Weights of a small GPT-style language model, trained from scratch on English Wikipedia: 3 heads of 96.
Each number is 500 + 25 x the weight over its row's rms, rounded and kept within 0 to 999. Layers, rows and columns count from 0. Numbers have three digits each. The size before them is the row's rms in percent of the matrix's.

# layer 4 attention query, 288x192, rms 0.0876, rows 87-95, columns 0-191
109:556510506523529504477525518505504478473543493494536536521512457507520520463515543538498510465522470533505477445538455496490470500500482497536476521480487496488484536510466492496458493510474547484452477522513519488476472516492465561527513522481534509499537480467507514489483504505442474492502528491511468492515458535481442531502504456476481564522489495519502499521486509516454528497469510490501504492457479553512474447511514481500527467489544498476504478537483465495515491488482519493475517536544540509513498517482503491536530516481495526499513523511545485480499506497496491487
110:492452502510493449505504514502456497476500500507500476507461513522519486528502496492493502472511504481496477534507478542467497444538492512488513455491501470508478518512531486475494472511525505487498470497497501488572505506473526490453523478450535469502502516475516472495449499502495463502532458493551489542506497466483483499543502479477463532483463495493529525496500517480503568462485497501451483530513495491455502503507512472573477528505477519503545535479493466500465478490523519511517480507535494529473511483533513537487488472514536507548489490490488495507496520516463438449
106:510488520488516520511493486499483518519447518522478518475491533477500486492476424465490478470515516465468507506534488479528509507507546429512499462469536513495488498526508501503492476512478506479484482451480552479486477499524508541512469492521526496519525480531506496463491508485511486484514519488477482480488484516497499488507480510523533506536454492523485478468464496508484499440491506490490495545467448467473475468531485519489545516466492520445541500505453504490552509502493498449504522493517456522524476499471512503481510491472545530462477555514459495517499454492547502516
114:477473511500533501519495481441498537494477573510509531488536493492516537546555515496518479499492508467503495460523498507544482502515461520492501500469428440479514467509509491511469522474503479524471467513504521518483456518457449501540428498437468470512484498498469528508541473528477516518502497474489491502503511552512459521506540540520490504523503481492494529512491496488503483479477498492504508530529479504496466514490465520516486503526511489514510505520468505481483518484474472442537533499508487499498514455492496513491524458512539506487492486487552506511526498492469517471
108:535482516542507471542443493522538514484466478510507505517474485507459530490475501483524525487471520489490514513475490519522512524501465500477481542492481518509501518556553505452464494486498483527522540486498498534514459492517513539484479447478449496492486486492499497502461524453480503519499490497486516508476490497499512430489515512495492480500512515556471511507526540528485505500472519507483508468490490519529493570499523473503472520427513521553459489481508495467496518501483510482520446524495473507491485515521493510516493513515410512524525504522495504462495515517481485539
117:536476495519499532533448521446530463539463506483504505454509486522519513485484522534495477513524512501493506508505518522513460508477550491534495477533486482526471495473493536524476512497497525487463483507514491473487523539526518518503516484537479481519455484468507497515510513583499499476532467484501479466495523533521488530509495503535537501522487424503490461538517506511492517509482529503496509519492490517513493538512506464509481504468482468529502502509502522468508473533514514499489468551490528538521539534500441515442492482533545520463478526463452482469515494484492518516
118:492498516475524545459512504507470530503500459537532484530492513477487538490507490499490524504517453506510500495501517459483509510502517500494480474516492489487592495505519494482504500463495451509515482503537499509523519481459508484509561511514499507524567494502501487509500497481456492444468448511467499445509514478504479476507483513467485454476487509538495499506469517520502502554506517474486502491479494494509531501505517488490509492477484486523479527498467518498500486527507504571548457449466507487476519481590527499467474495527486540535502508484498534539474522478502470519
110:510481500521521510498554522480541506465480451513499513514476530463547444532500522548515515470502515515477506492486553500506479498488481560496539524469504500538520477520507506521509501523556513447487475474482533477528504518488484520502482476478516493508478492503512508526509502513548517498516444538518473462517493475465490528444497486510500538471528519516501485516522485462521507448471525505484491487450487500481453492505488506522494508485539461485474487529515558513521513475476494496542453502518510491531512538492494507503468502508489481447485557542537505471514519505493501488
116:539578519506497480477500501487522525519488500467456467488491494499481500533514521441532456487495506490494545520454505503508513506519512498484490526523537511522567544498507503488492505459482517462457499458499484496535492528502494505475536479507490540500463527490513474498497471494511545552523491468447520489487447551520470520513481525462505506495508516472506495504498492531475543512532446494486510481483492498513514474499505465488524473513496547478497487545497500486495498488447500466477536489442509516497509473491497544535516452472504474504508485484468481451478517501497528511
# layer 4 attention key, 288x192, rms 0.0904, rows 87-95, columns 0-191
113:516491486521470552506520546515500460528508488539526502534474478492467445517472534489434484527516484519504520492515516503499548516487498499499519501505504515490494510515487526506499497530511532442522483543506510440558497505521485547564528521518473481519561495527514480461496533471484510476516490476475478522520502494502503475513528486520487537499526495567510475499479521478457517467499453511487514490469490508521525488482479516500531533513542475488478528539531517515504500510483508492544533467536514460522504463547479480520526491499497546506497549486483500504487483507505475513
110:503440501488500470501503519475455542478546513546495562479514498502500507529579463524506489513445517468523495547504483510491468499493500504486512536488463495520480520484512499442490528508503461520489434517489543527504503472472530510490477493475486467538484508521500513506493477491491505484507497470502489505533507494494493502502494490478548550509510469477501520525557525489497501535473487497500503481559604510509507484543515530537481508529532484492508505491507524495483487500500469534485484509502523474524483480514505511490459494503512517510497497450488517529496536528493455482
098:481540542551487547489525504494520545496493486560483500488472525512512467495517524505480476509495496479532465534491492476498522532497534491473465476439460486489489541509535502502486487491503512487506508526525505454501480545555543540517491541546486503530510527469473514482468529513484527493557513491489502459479536501504518503531528559502507479466501533509536471527481484513493491478497514488462466515499475488503495497513529511510511524477444450511497461517475482451527448479467493496479501542500468516515483463478501505514437505499522495492493492482495497473520519515481492479
107:485538476502492475499475533522494526499464520522533545530493464478539531499509513465507510505480497482459576504474501441550483527451477509455471501483525496456529495508502506498505501501569528528517526454505491453448480540503525460491511486482470486527488475517502504521509486490508497463482479458546448449504507452487509506540533503511493530464469476505503515458515550490500489504520500475510459525490509461498515515472477520520534501480449505498505495483481515503516515524488484476520507472518485522518464504493544498461543492514486505522520488501474517509494479521508504501
109:520506495527524511516467506509501510533491514560483508430508469490503523486534519525532502496483515520543472484478493493532521521479443494481499501516513536463459509507530496479501447523515463476506505532507468530518514424507478477523484478449473506492516506459477477505513481529509515482487539541499478503484451532529502487505514493504489537533553507508506509456481486474500481478473494500519447515510493541540489489535532482513490505505499473541512482545493489500524502489523529444511504519477522549468510459490489510501508541478479495569488499524507495536520513513502534534
109:522483435486510483449459534474538502489512495531501479546513498520504501511470445490534480531522492517511504489513515488481550477453532517502531498494482501484516493483528524534505512479464502476527463480489471500470474542524496526497442531505499524512512463464472507546546490488483490471493481519523503491484557453506511458505536507486495453498440453529546523451509523489526505541530488509498497478469508469524545486500502517500509509480515452556517493501522483540532517503487479476488496500491498495511517519481467478467537531503484527513481514502523491512472525535497495519
112:485499467494534524486502515510443550504511496503519503510523532497501494503484487489503494487481475466493471481505498537513519478491538536510494479531473434485516498531529493489506488503476459503472430490501496521480533501531472499472517490467483447477563501538488505477509507557524480480505493508494427500514451504495498488496475527505533495519496481491498520485515500507517528532503533508494502510500543540511492522539502488507526527489474569489524477517462507496497489475477521545510508499498482498455531511543535508533485471564491513494488509522478518516529505410537507521
103:537464531543524455501492468507479472483496493508529472467482492512534498504466538514493493506500517488493544495482530485456538499472496525509497460499491485446489552501543543525521505485496485487490499533462560450524485463491475485499450459505530479514482462519479517488502510482493521485500480455470491499507522497510529512504505484497494515513514480481472507476493501489520493432501476474467505529465470495495541491502507510506472515485483445504486474516525534523513510487547530503479509480547499539514519544458523524478513534489509499482521526488553497441481560471518531510
110:504511541534483457513488487476504537532464486495485457476524484473478504474472524460470478460502498513502509527529472477500498513508454486482491530511478483540569552529496456509520476510475486494487528441516478528492498510529529510512555505477477518505501530461531467493485509505544517539479501483498497529478456504497511486510523515488523486517477518516480502488494482502516490512475501520496501483540500559501471462504503504440504497519475515447458549483503493544490528473449512495532523538512526543490515464464466479517500530492543485511501476508504456473482515520485537493
# layer 4 attention value, 288x192, rms 0.0854, rows 0-27, columns 0-191
101:503512498504532518544477502517450476474486492463452518537496505468540519512509438483534494524522486501525488456497481483501532496448496550513531505486511498496456487461486519489458499487495480487553509516449504499528488516457516487506490471532519506523445462482491501478519507475483498488518472551502525476526523470474506498548524482493507520489539470507474456470523476468502516520508486471520496490495530505475517564529480491478512513550509468518505498518516495546471492500519474518472483506538484502466497527534528508486494448508472436504497527532502499497515442518520483496
094:471510492544520479480500452481538508511466493498493508480546513518554472449470446495499497471503540533482498499508547495505482471506485492479517499505493511489473465499519450553487488466514478492480504488516496513435484490536472491509492506477476495491495510489511501512498479489478468479501512462465471492547483507484538529485506539528548515505496481484485526451468497521531484469508514481525500528524516521499494468551432516476480528512550512486541474494542528538520536478486514463529467502493471527494484483495506487477469478500489498494533503498518443487515486445557492501
108:477498562527495490484470519542477482481496493485493498514497477502470529519561501509483516487428508487479526516498497501489495481526482482450519493470530503464502538488473456494519455488502494470483483520479544514492491483545535473477486534514504536494532456522554501482520582494519559512521527469483492522500496486487515478502516497546522543506514531526480513511483520496442440479469509535506473493488481509524500509496491502526512489451522506509519498507493484476501469494502465523507552466533476522503503518507546499490471503513522533478515513529512506510504478459508488555
104:508468470463490520531519474533471513513479514509484495481490500515501503538485488494474476490553528475500514494495517452512475526510482473503485490534444506504496471487479527498512493466505532512547476489488509472493483506449485565498464511509524489468437475508479540501537494529505491473487478526505472504534537487500538509531466450509520486495534488502461466510505531507509451531523518493491525475508521473491498509522491558478523584491478466489489492506476543481493507538510523479487505458526515537497481509490488487496511519492521517522513493444492437460528492535544506484
092:525483467480494481504502463531465472492524459511547479469507522466538546518502499480558485524500501545533454514528552471450472501485497507496522471544494490470458516488492511520483532458479489505471528539507484516492488510485493477498512503527503505484505489514547533469490500494489447524484503499481503485504522502485582543451498472505488477460461522464498484488510518495514493494472540512512494474468501529516507492458496515499511478484465472548489473514479541510491493501565499531498483490541502498476480457518501465539502474511501463520480480522487537500509478483552491497
089:537483531525527442485499493509489485479526486511497479464514460512508508489570529506504487523522489477502419518516551491492567484505518493487475472468502491536453484444524513510482498497456489483502474488561491488512510529490492485504513536513473480449493504489533516503474534489475544510512485463536484490507509469513488529473500504493464506476461455462507535543507532510519494536505476477500535485485502490490454519498488558512505505536493498473541536487501495527491489480499461467473503490515505475465528505479490505493496507487482466487526476497548506499514485497460466547
094:524485490478494501495471502496522501469521461531498526509518492539511485517507507484484519523483511486500487496531533500539513470496467533537519498530498544511445450524481492479467512510506499481550547480497523527520455482496544501540499487469509528479472514448512530509497502494475470508469496494468494553495467477510527451499486496489528498489496504521499472484498455533503476487477516451524518478504496477518537551464534478539505526477530525563444495532506525501513525542522506506479478486491487485551470467551521482473498503515462493517521497468516507492496508466563512544
101:483470444522505480494541487462461515497494517465467496558508484517519514459517520501482499490477456539512504514466474533520473476494517509443507517488488479523495465455500496513526493516518537519465524532517483510490521528511437500501495529476521484483494508553485476483519513470486530505518514488544518477499496503509436511535483489499496534497492502481445473534475529509512476498499485483458470511517529534495534494520509517462522509499528443527495491461487480482479496496457515538511513494477555495471498518521475539478512541524528529527502472504471537536552494524484504531
093:482523493498497535503574515512512506510508537542540492486464530533488475497488486504494483485523453492551464479500466490528545502481506530489509504503485550477504503489535515472501493481494524495458491515505487481521547507516462528498500491472500495490521492494508470506459478538497509454460495514490461482552509469507476530514501489489452557489484499503495430513505526504513493524455500526507522507481500482520538540469481527480473491553528483489508474510494479460473488451487498481491506456538492447506480511498508503493519527511560542529473480492458556537498481510478498514
083:462509502498481507522512498527427489522517495481534493452530480502513509498506497506521520440529502532484476509502501510532465519506473476487487492499460469501500487534485489549465511475483455503464464474518478489508522481480493448476489572534543567533535473466497539485508524516504529494466508521504550496510517501516528492531532499483471504534441514467485516525533482492506559487527481535508524453508491459501462548514529488490534494489463555501508508504516495513485517470488489487522521477487523497522481514515443538517497491505494506499493515509504486471505505473524496491
092:487489481531495527485482479534496447527489484466482511538529547521504530461489454508516486488455501498528509473508539519534501474488492564492460483505515487463550497509495499475457522516505503507500481530462525489496537419471500474500545517502443473504508494495501519522488495483488485506519480474509466553501503503518501528436514472466502487544460487524537509503475482503497508535512477517481523475531495518507509516482478490543500512436452498476464478492529485513487511513483499481493507513528488440504514498475519519554520470498485492501501502511476488528499544477536472468
102:499504501486514494482523508489555521555505510507534515507480495464490477453479546497528515430467551514522531500496496493463507522468536500556486476528526536497506498484522517525502458495499524419517483506471564487489510453477488507495533549502492564521487536472559482504477506458517535485540512467474540512503525473504490498503505493484522527498488489489517505471505550527465502502523481485507506478472486508457486475461494479499521500501493478462508486493495503472531501499527466505512492521523463526524486491449519510547500499514520509486525483508503517512456523528522493492
102:537448489467512501490519463508516487493525473502518463482476519505513438542504531505487479497552480528494571489527516485528478491503476531476486469555497477492473504535513481490510514513506463485531526519542451484485492520482493548513495512494499435452526491496505469502521500510533463538525502487495526531527553497502544504474491483514492485494521500493485529468473479502520493510507538520470527507512468522491500488497514571485483540473538538535472460540490513488469492506536513494520455487492520509449479514539555540528534505498505499497517511497495515484494490486511489516
086:518503482479486479467491488484516512492512519561477518461510517510517442512468475505517505480518458503474497571491499485520514498470484520483473525462513501473544494503516535493515511499519494531504531512512506500523495479461481476493511549522489499497498500509459549469512545470520467491494477499495442505526466490471521501494470532523492485528489521559504469539521541472511507473493542455497565493471539457516503511513518470506498471505498507521523456508515493505506458477475457485491519514484494489535522537505535533489471530493471556469517502534443513509532496527517530509
094:480495510470511516480504493515555517509460427505543502492529516491500482523527514544508484492475474467526524515519571490484499449444505465513462485537494456522485462559525513520496511498544503487540425515517506502444488508493488496516503484497500477476545494489506513474465471456495508510498516523505527530494502548482501509546505477497528512505519508485495541473481515533493517507482493493493485479469483502546501498490508534490488531514474522499482494515465519469501526457448504486520509479550501465506507477520516462521495530512520492509531490523552508466513521492496458521
091:498503503465515441493492519459505483541505520467475463476501471501502522466518519521506534480464485505513496484471493525519486446483536503478477517480524525511532498473482489483503491501478516491467501481487510544475517503513448512530541500479499453479491476498522488472471513487508523472485515500530508507482516528544486511475462501466467529526466518513518485517511487480514499492505484534475508460493465532491467472495534482511497523514449478482509492602541520512528488533512490522475532499553499473522506544485472483541520526526531533494482563499544521500526493509465456493
085:523506523480499551523474526502497539496543508510476517501524494503469511429525523505498477494500479502467480498496506486508469522529486524468481503489458542512479557490499521531509475539494474511551509482536509501483502538476474491517509529544473511484524502490502500445487480482496522552501531518509539523558437525518522498466516468476501531482516499449496452511474464532454535485484474506498491433507514551499495501519458486492503525535468481476482485483477452488501470487497493510454498473519481454508514468475498517464506520507492516482506504473475538499482523521516481493
090:485483567462488501523559462506493516473488481480493545494533505527527506509474506510455493498495503493474511560508489519512481487517464488487507518506490556488508530518484499510525516525484522448475504546514543486554492476514521527475504459490493509512537478522519502528439536518520464500482522522545502460505487527490532449519466489539542507500491507514481510510504496477544500527482446509479481501514507519516479505504463464499483539518495491505464516498513489502463520487526510530585502529492526494512483513462508494502554495486504465498474497482540501464518499513509493553
095:527530502482531511530517459514519496511473468523532510496456464481456444484528504502464501467486477460492518507514493497472496458483467458518539488509538560476500497492508504496506500511507494546493517481536483446472549505457495465521506537485512514499478545487514463483496457490504526514487508486470472542446462506486518500483527495529522500514499499492508492448486514512476514491468489465509497467474528518538476521509477474455502455522503538480480461528508512528513480518488456473509498501486525524524521485469522567510495445490497479467489519478500498467493451504468499520
091:473536458562501487491492502508452479504536522504462475494461463508540503499475485532520482510456513511517533481504528491457525527536538472489486509463462533508545544549498474508510465515499521514501487503504530485492486536475463470465511505533483487486535492536491498478470542507491501490512505521474529468501514488504515473497482527516462469508497510509507499506518535474488488493498461522504491535561473475464491507519467491502489541450464514518494465456495475489520512465544480519498514477471467458537502524494492523460466472525499513504467528487538486495503473470438508510
097:492499503526472495536490501497509521500483510496511484549494509512476530553433540544464506451496511496536496510467531492529462544512532540499495510521469487492499514476528480481543518491485487510538522503552541503537511522521495476522471487538494501488510496484491543477473523536465544530513538501505483453490473491548488492482502490527486530509506504494505485519500424479524495522495467484502528489526452504525552486509469496535486560521542536524482498512495482501500516463511518514520466530488517494497463497500469534492494524451486506512456478488518504465478480527486541485
092:505469491507527506475532476456492503515478480515546492552512504460532518505488518522503535496484467535503484483501524449508516510506502529471537512491514486533472491467464518475531486532515460513527560500482514488489486516525500476526536485476486520503498481485510536472536449486484486479476527519498477522491531500534497463500497472467509485444518517497537513482465516515543534481467487506468529469515520466507503528484494532443501526481487472512451528494490461524432503484493507505456491517498526502509483533491523505496487521454487489494543505526496540518512503457557441497
088:481482516477492472514528538462502503472548543523494506508497534434531503520486549518542457532491486509470524508446499438532538494534524515530521495503514542516499507468478477461526497503488544521501537540501492520540490478513495516509470537538558533517467508513513509506542521493507502513511481468505532499508472476502487507494498548452505499496489527466511516498460467457504546510473515498476508493509455541499537519503496483473499490482497461490544496477511499490464466475468480516503466513550516509499498514516453503516521476515476509485481503495489466470501509511487534552
099:483426517509490527543510475507484483486524504493468490530523504504495501529499493495534462505547493490494517507484476500502467520547452483478495511489501574440498542510488499531521502497497482489508524529469507515472468528503494491481498489501535502466456483488539554490469466526518497546510505515498474476500532459524493497518441516499534502510508502480490533498512490485477497484532496466491502502503448484504475531462535512520515557480521507524495487492468459501524521491506493473519509477464515448478489460481506488537554529468479483490544445520490470524489498514478556500
093:449512477579499489451492477529502499518488526487491536483451510500465516506507507508575528530504517490519488499489511512464523465484503517477521524497504520497518509511537504504441469534483484479518489528486480495487479495541497502524482463515454552530491543492511491490486480507490469521516480510466489472499537487496534521450481469513517471479487549567477503475508495540457488498469503507496469496523491501510506495516514533522521541470511487523514521557516509487523462527502472507519456529497493492484489519496484520539499499484466524540525501423507515509507542493500481529
092:514503557515524519482521515497546519494565508518510476495487492526544534479506480500489516469522499495505516502462482473529467500506503510537512522484499552493471481515477497454498516504514468530514509504529522477455540458525489459485501503493501470524509472467457526509498486502471490486527491528519479458512448505522507490500477494477540528539512518529479531468490487550516484508527479496505419488532485453494492498518508558477525464517487469502484483480470485476466480553494507489497515515516497511477508480513489476463485490469467455453491454507507440483513525538518493485
093:502484514529488512517482504534452494524475455536495471499466500487519531477495530472511456433529496503501518500482515437507484509535518497508465523488528517545440471518485501493510509521445470530528521538459530497475512503512487513434492493494526475453519504494477484474507536501531503519515522484474440472493497481470495556477476440486506500492494512506509470514513502501477495528482466497470477491494498514521492478483471475502497548531495507425468477499546494511538486487498498492479489523464509527528522461467505477477512513497497517490490505424525504483501521489491494498
088:533434515486517536546452503509474509442509509525508520499499502517504468486516516503526488470482493497543490501508512517501534510468524501493503498495459461459501503464531509484487516541481539491470505527455525538485479486508480499498464494496520423486550531514484493518469464492459486536478491435480552448497516471512528512512479498527500510540531487504514482489519516509529528493471526486522503520481486463485514543487503558497451508470492528492521528468494504523463501501490516449471528512515508513475462531471469488475498500517475494511493491472487475516469487530475461496
# layer 4 attention output (transposed), 288x192, rms 0.191, rows 0-26, columns 0-191
110:502491528503462521506503518516507535480508489510486473453455514493515533515489520499503500536471566512495454507514515478546554555552495466482500525513466451438501532507517505540517490496514511477460470478541497542488509506498490513486489502506509472480466487499484503520528541501547453499501490441497496479530524461502525502481498495492508468490482477522499502502513505511504467489482568509501513501526485529504487438519492514488506504446492507536474476498496534454459521529522491454527541503546528525505521510497486506526553524475511518464484517487455485499487506513494496483
112:530493474493533539521488506543509497456509480500537487520510490483463483521497505495502483525473493510520507494517474529538499491476502469510528438529478511520498495538459531473489538523469482494500525458470490501524480492457533493519452523484486484504488515460447530518478533474516516503470464466494525504484469490521483455535462475468502482474470511540486515512524532478487519486519538544472493508460500486515497551476548469510512474509459484521446510539453461482536472512481504502529487487492532489482493467497492501540519443536478470493524494510519495463490501477475505465
123:490521491502467504460463527502439445508534527492512504452448488507502508465465463512506508507556521462509479488499508488464504503516528456512505492477523532548471481487495506511480514551480537547534475496464532481480511516498505523514506482508514495468516508525479511481463513483474475528501516542464499483510469474525547527471465467505517480520466494499509471498556523500480494528525474472507513496493501506494495527474499492512515507516528522505465517489534524517527477496529492500450496526446509488523539523454457529543501503516477530513520510506504455470512534518487466442
119:473496527509492558513522473507460482472498494488525485506550540462526455471514493482487514520527479531490509514516484517514513533498542561506506507458515523460432569495533490541530500515529504475446518498512459479470527503519482504505444472533477498485536524480525496519503513461487489514527541448492537489505523521518516463505521489490493508527471497466502483495474477497519504531525506475509507525509497502493503510514520474482452507512533462526538518500483469497469513463500482542534514510520475463487487493493492493479527479478505483481512469534460537478480462476520457493
105:474495486488553466502539466530483495487458510480503506466510469522458465530483494485459555498489525502511522502508443521535502520473490497495510487451525492471507490490507493523529523484509485493509430486512497538526474538463523460513445534464512510466445511553447516521515507512475482450484468501494499514514552503479518511498525488508514557501525494517472511508501449477509507484506498489466481512542480492497460520517517505514494539497501500540534528487530501491455519487437461462481503514508499506524490526477478503476482513482506506495509551527498517490546491505481509488
101:475513459490470503506483483512511526527497493531571484550464504513461482507474496507484530493530481486569512460482481505494437476534502499485519491498502548493549510518495458504499474518540479522503503534468511555507535465484490515506462488479522484503493508530455473522498476542482472493459505496482496530488483506529511491516517493493529463449478530537484505511499478488472498494528511494506482509484479508474531471497506483498518496533527493511454487516570488460463478535528491497514522507530465512502493475522536482540475565506521538509480497504512532515524510512522505444
110:467505480516480506515524495489496472538470488504500523497514510508446496501483482431505515488451519464494541511498486517514472547489484477514497468512513442485507515483567501522482512482486430495506478520487493486464487496481470467479437496514526505454521469463522475498497459499495493526538516498487472489480528495485527525490480498491494504514510452527474502507500500516533490487545533520488556536466478502484447468485484546459509512518478493482526497511452503496539510486496511498536491525463478538447505540478496503539487477497516493481460493514511465514485455481461470496
104:510525522465481556468501514542541540499540548477506441493542489513527506510474498509489485503498527479457447507484503465455516521509484520506438519502503504540558518484464479492515498477489503504462482502490488500483510504486524481548488509500486485523506487474513523462512452486521490502439517497487501480503493503488512524521512513521528489519516511439530531461545470463493527521529501512511497471534476456479499523465507470494451508522533497492460500485519505479505487491530493509473454472529464496509481496489528479511517534451483483469470509474463516516460550510477492514
107:504483495509468530525475504482497515520488501460455489521547500485519535531485549530499507485517462531487463518480535544480467505537472494507475489481510479526524492474499520542501526457465537495468483486493463504491546504489464484519486489541525500528504484523487484496527516469477463509506504465494519496472496510519451572507542496485527470527533485498477530550492460471500479539457467472521448535493487487482469535520499524480472478498495483487460539458537480502497498525501509484522503519510508501498534513501516463527472495434493474479503527488533499460538484534502497511
096:521507473501517466519509512505492504456476512487504500511477483513484475470464515514460503527467514516501528500502504533513512532543548555465512466496512526476482548493504499439474512501489506515491482516492484485544455484525485538500511481482456517495486452525516538530493500506532486486532482508478473500541513491476518478514497486524524491485490513502518463484504507497489447512496496438466472543504528536472547496566470517539468533523504527449543515502536479443499491476513498489472454489514491527473486470483522426497503502499508545497513479497518489500495473500484541522
106:506519518479470449498450526480517514504454516525477492470491500479523433500513501506481499534501509467464504513501452496520506454495510475510481504503509505515514471485487475520549482474466468482467473452503463541530471547537530501495493498496515517532509511495526459487511519533552502457518513547503516501487494520461453452529499550524468481479480497456469539551488532480513524440470527508478493506476505538520493480548505487472504499511535518490512523506499524521519485482543502510498527493490521547506534463496478491468472505479504515475505496481526511458518503500503467477
110:505484523503502484502510518508472495489433490487481447477446488504482523522516466484484489508521494530481484531473470513557492463511496482464484513442493468522547517511496504475474487513472487484475539463501502508484516500476530495555533475527480525516538483541461465474468471512499508491497521534516493538452484514485518481441527516485444501509539529521459492503473490496508504503462492507510529492502482512568498490483472522531481502498473526455499507497500539545484500506475525474496524532515473484554513472524464519521511469509531519532523542496508502494498543503479487528
107:441505470492506522487532510523509468459434513517506535561574473471473519510470489490495504525514491481475488500489488503491515482460523495558511504515506507476461503480504518479531538512536510502510486501453516486473476469493516488510438502501514534466477516473461534486496524523432505509492486515523489499529525520504503490500503470483539530486496485494510508546526505475499496483495498482516486483455490445509511521482435484465523497514532467508542524509475475481525551509480501529486536503515498463544535503474500455458539501511535490496499478497538487518504477499511498490
096:517498500484553477489520521483467509463490511414497520512509515508502514499535522497533490468461522505507472461492496520473477448493497483496509459511482506448515545501520503523523513502489509505495431492461491504482515486496517521488508461518499505483525465481529441539474488521506505465520497510510547507500465521519459484522522509498523516487480488504511487512494469523482491516552507543485443490500525463473456534517539508466492511502499508481463494487476463519460493475540522554481497470511478550506565473522509486504523452513484496507529475477519515498494475460517472492
101:515460551533473490523512528507502492508482507520530490543447432508506486513510484461498525493490507488504539529482470549481485528511504514498511490504508515522483550472513496499482498526547503477472551469500489481485478476541528463542489525486467446499477503534489487529491528539499478510465489484493482495472518546506472479406493519494505515495538512518538542524545510506489486514507471521530525516528478437481486518467515498513526468518524465496517507490493473501541498489520492527528492514455512528487518506475475484446514510499518488489496489461491508533482463484491485466
103:494513493551458494495488486517499507500484504510531491523481450529490499497508557480490537491461474489477468484497508472485499492523533485482477519492492462534477482500470466494500510470525524516478537501501541534497516504494559472502515542534496542539525522519539503507449489529510486528499501511491508548478513488464481486526521531538473514504518519520496528512462527514495499470480511488488459461511502486504513526477462543494517467492550562499522559436502518475471460490501501544523510505477479521544490447514534506532479451495523507504448500504469500515523508526518484491
095:463533577532446468533515521533465499521478491502515471502486489498534494536528526500511510494537534471486522509522474492478513498520494482533479540457535494474510517508499507478514475501470515472504513540473527530543493452481526544535481484468476497520496522484513491480488485475511541490498517513482472484462489500505468495550476494481529507539468524524509526461508502503554504478514481499474497493499477514491520512519532512483516490546548542463483471447452519462494525487480518470483509510547507564552538509508501490489473511491486502487478504474513464489485498517502541491
101:465492458502499533505474555521468503520495546552505471511504493486498508528526510497503501499524501508470507464506497457506467517520464521495541526528530519486526500490472533459459473466545487522511506488518463483507492533493518472467521534526499497480502518505492507518520497471481554493516500511473454498521519470471515548525501525509462514532478520495522466504487522531463497498509521502469486540506487486520547537461544545488506484508497564476502484514488452526533515492467462503477472463488510460512515479533469512495475525466524492513530485489466490522486473461543524447
107:522519505516487501495496526479511496520502530486458523566484530533468521484476513457495440496524519505494487516484493513538490501502516492499519489477510492512459521531538471501448471497482535454535516519485580559521451467535524515477496510458464513524518519503495494522521506493473500525474537526509544486485523503530478515496494516511479503500554512558521523513507484487506503484503521521465526511464465471520477492516509511531506563493498529483503511556476495489474489485475499491506515510494461505516509464512494464516546535488477486531532507505484465514495534506540523443
100:468468530473518460520431537492510526494509510487539484516507520488474547521477478543501454497493509549494468510485469538527535505490524488457491454499479479448535514477465483499493552507503512520533509476492487491506487486504561508488524492485534556524466487500529510539502508483534510524515498514503513514486466522468506495549515507517502496546477496519497488477519496488478478481502464482474445507491540481487493448486499478567503502512518530520544474488537513472478509468465482503525556513512518525487495551515497460497502522486490497506515486499478496485494544500533474467
104:440466494478510447502505536489477503524526507549519494506509492549501471483499504486478504505523466521493524518492494492485482464499444455485504515500475513512472541522462500488487528484521511497493502529486461497504491503470520498476532470486489502500492502466490470482501495505466526532464489522477509516506480504459487492497523462435468465507505533485499462467446517420463491470517489494497466546488546498477501522502522505462508503497471435490519492519437478461471540515469494456503497489530525505484524490468503508491505466484520418493483494477504492495535505518500483498
100:508510491467480481463534501556548490538495509470501505450504495495522528517488519473479534535497495469490473508507479516576433500500477486515464493519479527473474488476522525495489525516535456495493484467495483481455481508474502515538519499498555478494500497527470486505513499521546503508485479482546525493478511489428489513525501495474521538523472506477503526480526467504548523493522506528522504519522462510480523483524483476511462519490443508456488513510498551459524511504493476500528506478506525500516512496486462470513532482484494485457437486491474476507479510553498527501
108:464494471472443522495516460514456509488504495508502496492523537513440544476501481528468493474499521527453480496535479522444532498496469478488505526506504510458507495507496540470475480481511476529541474502528509538513508506429542478494519488506443506501526497549508495535514496474463498493451518515502474493491527484496498524489531481520439469468478487482512469510522499513533499494481479540517497464472511481473500463492492467522509479492502507474511533545427528486477511487510530537436521504497483472507481504521511514490530515494545518500500500509491545494503521532477493515
111:451504482481495521497481512459479501493518525514521510459472516507529519458502467515505502483472513476467549451512516509492469466466490530538497519519506482521480512480478506489529486507524468494505449523532483528525551496487474502497469522465515505469502537482472505514505474459460520511470524523476518503525502521485516484514496449525514503485476528494499417450475487492527495507498505482514494490497548462512518500508479548463494505531465521484497488498516491508537543485495499496531488537479511501550471545516523530480479510501492522499463541417507527470484487503553470508
111:526504542482483492539476558474496499468515481536513481520535458534484490478511473548491513494463494509489515465493478504539538537469491464532518481487507527511471460522465490517491504558482516456519525475465481487481516503493509454485503533502526531450509502468512509546513525529490515484496495507489522523531467489477517507538525500501458529482525437497479491502473483469525489542472494507528496504468487471479491473457480459496459432492501502516505482486536511511509524473502524513491496520511495535516537506513486488539475477531476499471489509542551468484466500467458499495
106:519476493538463445500513458543468468524444530485497532522508544499468470513479467525533479536514463486549462486534550476460506516509490510490498508522438499500486526470492506491514497496481511508501507520505453472547519570455507495503483461483486492460507513472525521542505507498547524528478542496516501531505522504499467501539519500526479512467491509529522506473498518494538499499486500498489517534494510528494494509538493472489475475541538479481473476496478512512546490486513483465509516494475504456545520511501512534533505549497503528513495509479495513479443497484496541521
107:489535514519444505531504518519506518486510520457502499484499493515455448507526473522460536502540460472481501515512480529551452472465454477461523485479466509474522522468493449508553472494487486439477516504535480490470513497520513522492482525490469514530491516478516511506454507490468539531500496496503556571492504537514498472529497523480508500512500498441496497521469493515518507536496459482515510486491507486496491519539488532487516456491508492515536492489475514492492524513488482498497560468487478487523510486501540544546485523499473478501521479521445475494468519514504523495